{
  "num_hidden_layers": 9,
  "num_attention_heads": 2,
  "head_dim": 128,
  "attn_scale": 0.0884,
  "bias": "none",
  "tie_word_embeddings": false,
  "parallel_block": false,
  "init": "normal",
  "init_std_o": 0.00549,
  "init_std_down": 0.00194,
  "lr_mult_qkv": 0.7,
  "warmup_steps": 200,
  "batch_tokens": 65536,
  "doc_mask": true,
  "train_tokens": 888300000
}
Each number is 128 + 32 x the weight over its row's rms, rounded and kept within 0 to 255. Layers, rows and columns count from 0. The size above them is the row's rms in percent of the matrix's.

# layer 3 MLP down (transposed), 2048x384, rms 0.0342, rows 1718-1731, columns 192-223
size [101 105  98 102  95 105 104  98  99  91 104 100  96  98]
[[ 62  89 135 148 159  74 156  84 170 104 144 130 173  92  95 151 100 198 119 170 137  90 119 162 123 140 120 121 120 161 138 161]
 [151 126 102 122 144 148  87 171 128 141 113 109 137  99  73 103 101  80 121 117 116 126 138 154 156 110  87 134 145 152 134 135]
 [138  88 113 155 121 128  93 115 126 212  76 139 142  94 108 162 107 124 162 201 143  92 132  94 156 125  66 186  94 106 129 137]
 [ 61 131 167 123 159 108 157 120  92  88  84 105 148  79 115 124 109 105 133 129 119  75  90 145 112 130 114  39 161 131 175 117]
 [ 83 153  92 143 140 155 133 172  87 116 147  84 149 128 125  96  64 153  90 116 156 135 169 106  68 112 173  66 179 191 131 143]
 [107 114  53 101 124 154 138 147 123 121 173 103 145 138 103 159 108 115 174  97  97 177  94 122 194 112 131 107 100 175 122 136]
 [104 173 152 155 115 112  91 117 142 105  88 115 130 110 105 148 156 112 185 163 171 118 140 167 104 151 156 180  99 180  83 132]
 [101  88 148 122  71 128 109 190 124  63 126 126 121 197 140  90 133 146 127 154  38  79 163 152 152 141  92  98 162 126 145 125]
 [146 137 122 115 139 107 144 108 103 144 154  96 115  95 140  84 158 107 159 127 121 104 152  85  78 146  98 139 162 105 155 110]
 [122 104 120 100 109  87 118 113  88 179 124 173  58 148  63 158 127 150 122 149  69 138 129 138 113 131  92 114 143  84 172  93]
 [ 99 104  94 145 119 100 173 118 159 157 144 120  96 123 158 129 150 132 114  80 113 106 160 100 162 149 117  95 109 121 124 109]
 [ 68 131 100 106  97 125  92 134 138  57  99 111 118 120 163 164 104 102 110 161 123  83 133 106  87 144 173 151 134 139 172  91]
 [102 121  97 164  93 141  84 144 103 100 146 165 142 119  92  82  96 151 123 162 115 179 139 175 156 189 134 114 145 134 130 107]
 [133 146  90 148  98 153  93 165 159  83 120  91 146 137 150 150 187 128  84 139 103 141 174 136 125 141  88 186 182 167 181  93]]
# layer 3 MLP gate, 2048x384, rms 0.0818, rows 1719-1731, columns 192-223
size [ 98  98  98 101 101 104 101 101  91 102 102 104  97]
[[123 156 159 166 125 126  87 160 160 103 138 123 146 156 159 114 148 181 140 104  69 146 170 108  27 124 147 112 158 128 171 130]
 [108 104 132 140 132  65  84  78 149 149  58 103 181 135  69 103 126 124 142 133 127 143 149 149 167 145 108 105  73 170 142  77]
 [124 111 133 128 173 147 132 103 113 117 148 118  90 215  60  74 105 140 118 165 109 144  73 154 112 105 143 127 160  82 160  66]
 [ 76 141  93 145 120 147 131 104 172 127 125 171 108 168 132 105 188 140 164  93  89 155  80 104 107 131  84 100 108  76 133 157]
 [110 157 130 125 108 157 109  89 189  73 154  91 191  85 126 115 101  73 169  45 111 201 100  75 165  81  89 137 109 179  98 212]
 [156 112  82 132 153 158 116 136 153 108  81  56 153 151 158 125 153  97 121 169 131 114 175 145 167  94 101 114 124 119 127  96]
 [123  32 167 153 113 143 106 111 127 133 180 118  96 137 110 136 130 118  81 193 188  71 159 126  56 140 155  48 177 189 149 192]
 [101 110  92 164 138 104 107 153 121 122 150 115 100  99 128  94  89 116  76 149 106  85 160  98 157  55 100 118 214 122 135 128]
 [126  85 129 119 148 166 112 123 170  77  62 148 132  99  99 143 163  54 112 150 128 221 139 170 143 130  88 115 129 106  76 119]
 [ 79 131  46 132 198 103 150  99 124 172 178  77  92 130  98 168  76 135 108 198 106 181 153 163 134  97 186 117  86 125 152 113]
 [139  62 142 167  57 124 103 127 135 131 155 129 156 133 156 152 176 138 121  77 121 135 149 123 111  79 136 106 113 128 100 178]
 [129 131 103  92 123  97 124 130 152 129 112 170 135 152  96 114  86 105 133 155  91 121 143 131 172 111 105 134 139  89 122 127]
 [107  94  98 111 124 158 118 170 129 152 117 137  58 149 101 165 129 114 117 101 148  86 109  74 129 134 151 175 140  94 163 187]]
# layer 3 MLP up, 2048x384, rms 0.0856, rows 1719-1731, columns 192-223
size [102  99 107  96 106 109 101  99  92 105  95 102  98]
[[115 172  70  81 177  84 120  87 126 127 138 143 136 147  51 212 124 122 157 105 162 141 104 158 146 129 139  87 148  89  64 124]
 [121 116 132  89 135 131 128 123  86  89 132 115 111 146 177 121 148 128  70 151 180 142 149 134 135  97 159  92 136 151 116 157]
 [107 189  95  85 149 106  98  91 108 151 128  53  87 196  73 110 126 130 126 150 134 147  72 160 175 104 160 159 123  86 103  89]
 [171 138 133 115 118 100 121 127 215 148 110 129  80 120 114 162 169 114 129  70  95 138  83 189 160 110  68 124 105  83 128 112]
 [127 153 105 131 132 159 125 167 105 152 131 191 136 163 111 156 125 139 101 151 105 114 121 118 121 172  87 123  81 126 118 100]
 [114 124 170 163 108 117 151 105 163 179 129 160 149 129 197 140 127  80 116 142 107 158 137  92 162 138  99 128 114 148 124 155]
 [160 152 114 106 217 148 134  78 186 129  92  63 134 166 140  96 114  76 183 133 209  95 132 135 135 112 177  78 112 125 160  90]
 [ 71 117 124 152 162 114 149 167  91  95 135 146 153 134 115 146 176  76 140 102 144 165 110 137 117 110 122 142 106 139 114 110]
 [ 95 128 174 139 156  93  76 166 165 107  89  84 140 131 173  80 135 216 111 111 113 116 158 123 153 135 166 124 172 154 114 114]
 [160 121 140 191  97 163 110 163 155  80 179 122 170 164 176 148 142 153 165  79 176  95 159 132 112 130 102  80 166 127 184 115]
 [187 100 166 198 206 113 129  75  83 118 103 155 136 151 122 165 136 162 150 118  91 221 129 167 178 127  68 135 116 181 121 112]
 [185 142 103 170 101 131 129 106 149 166 116  82 126  93 128 168 181 149 161 126 122  92 105  99  77  79  79 171 166 131  65 111]
 [ 89 113  95 136 136 131 101  95 115 115  92 155 109  51 173 169  62 162 131 160 158 121 114 115 148 154 127 181 173  89 115 191]]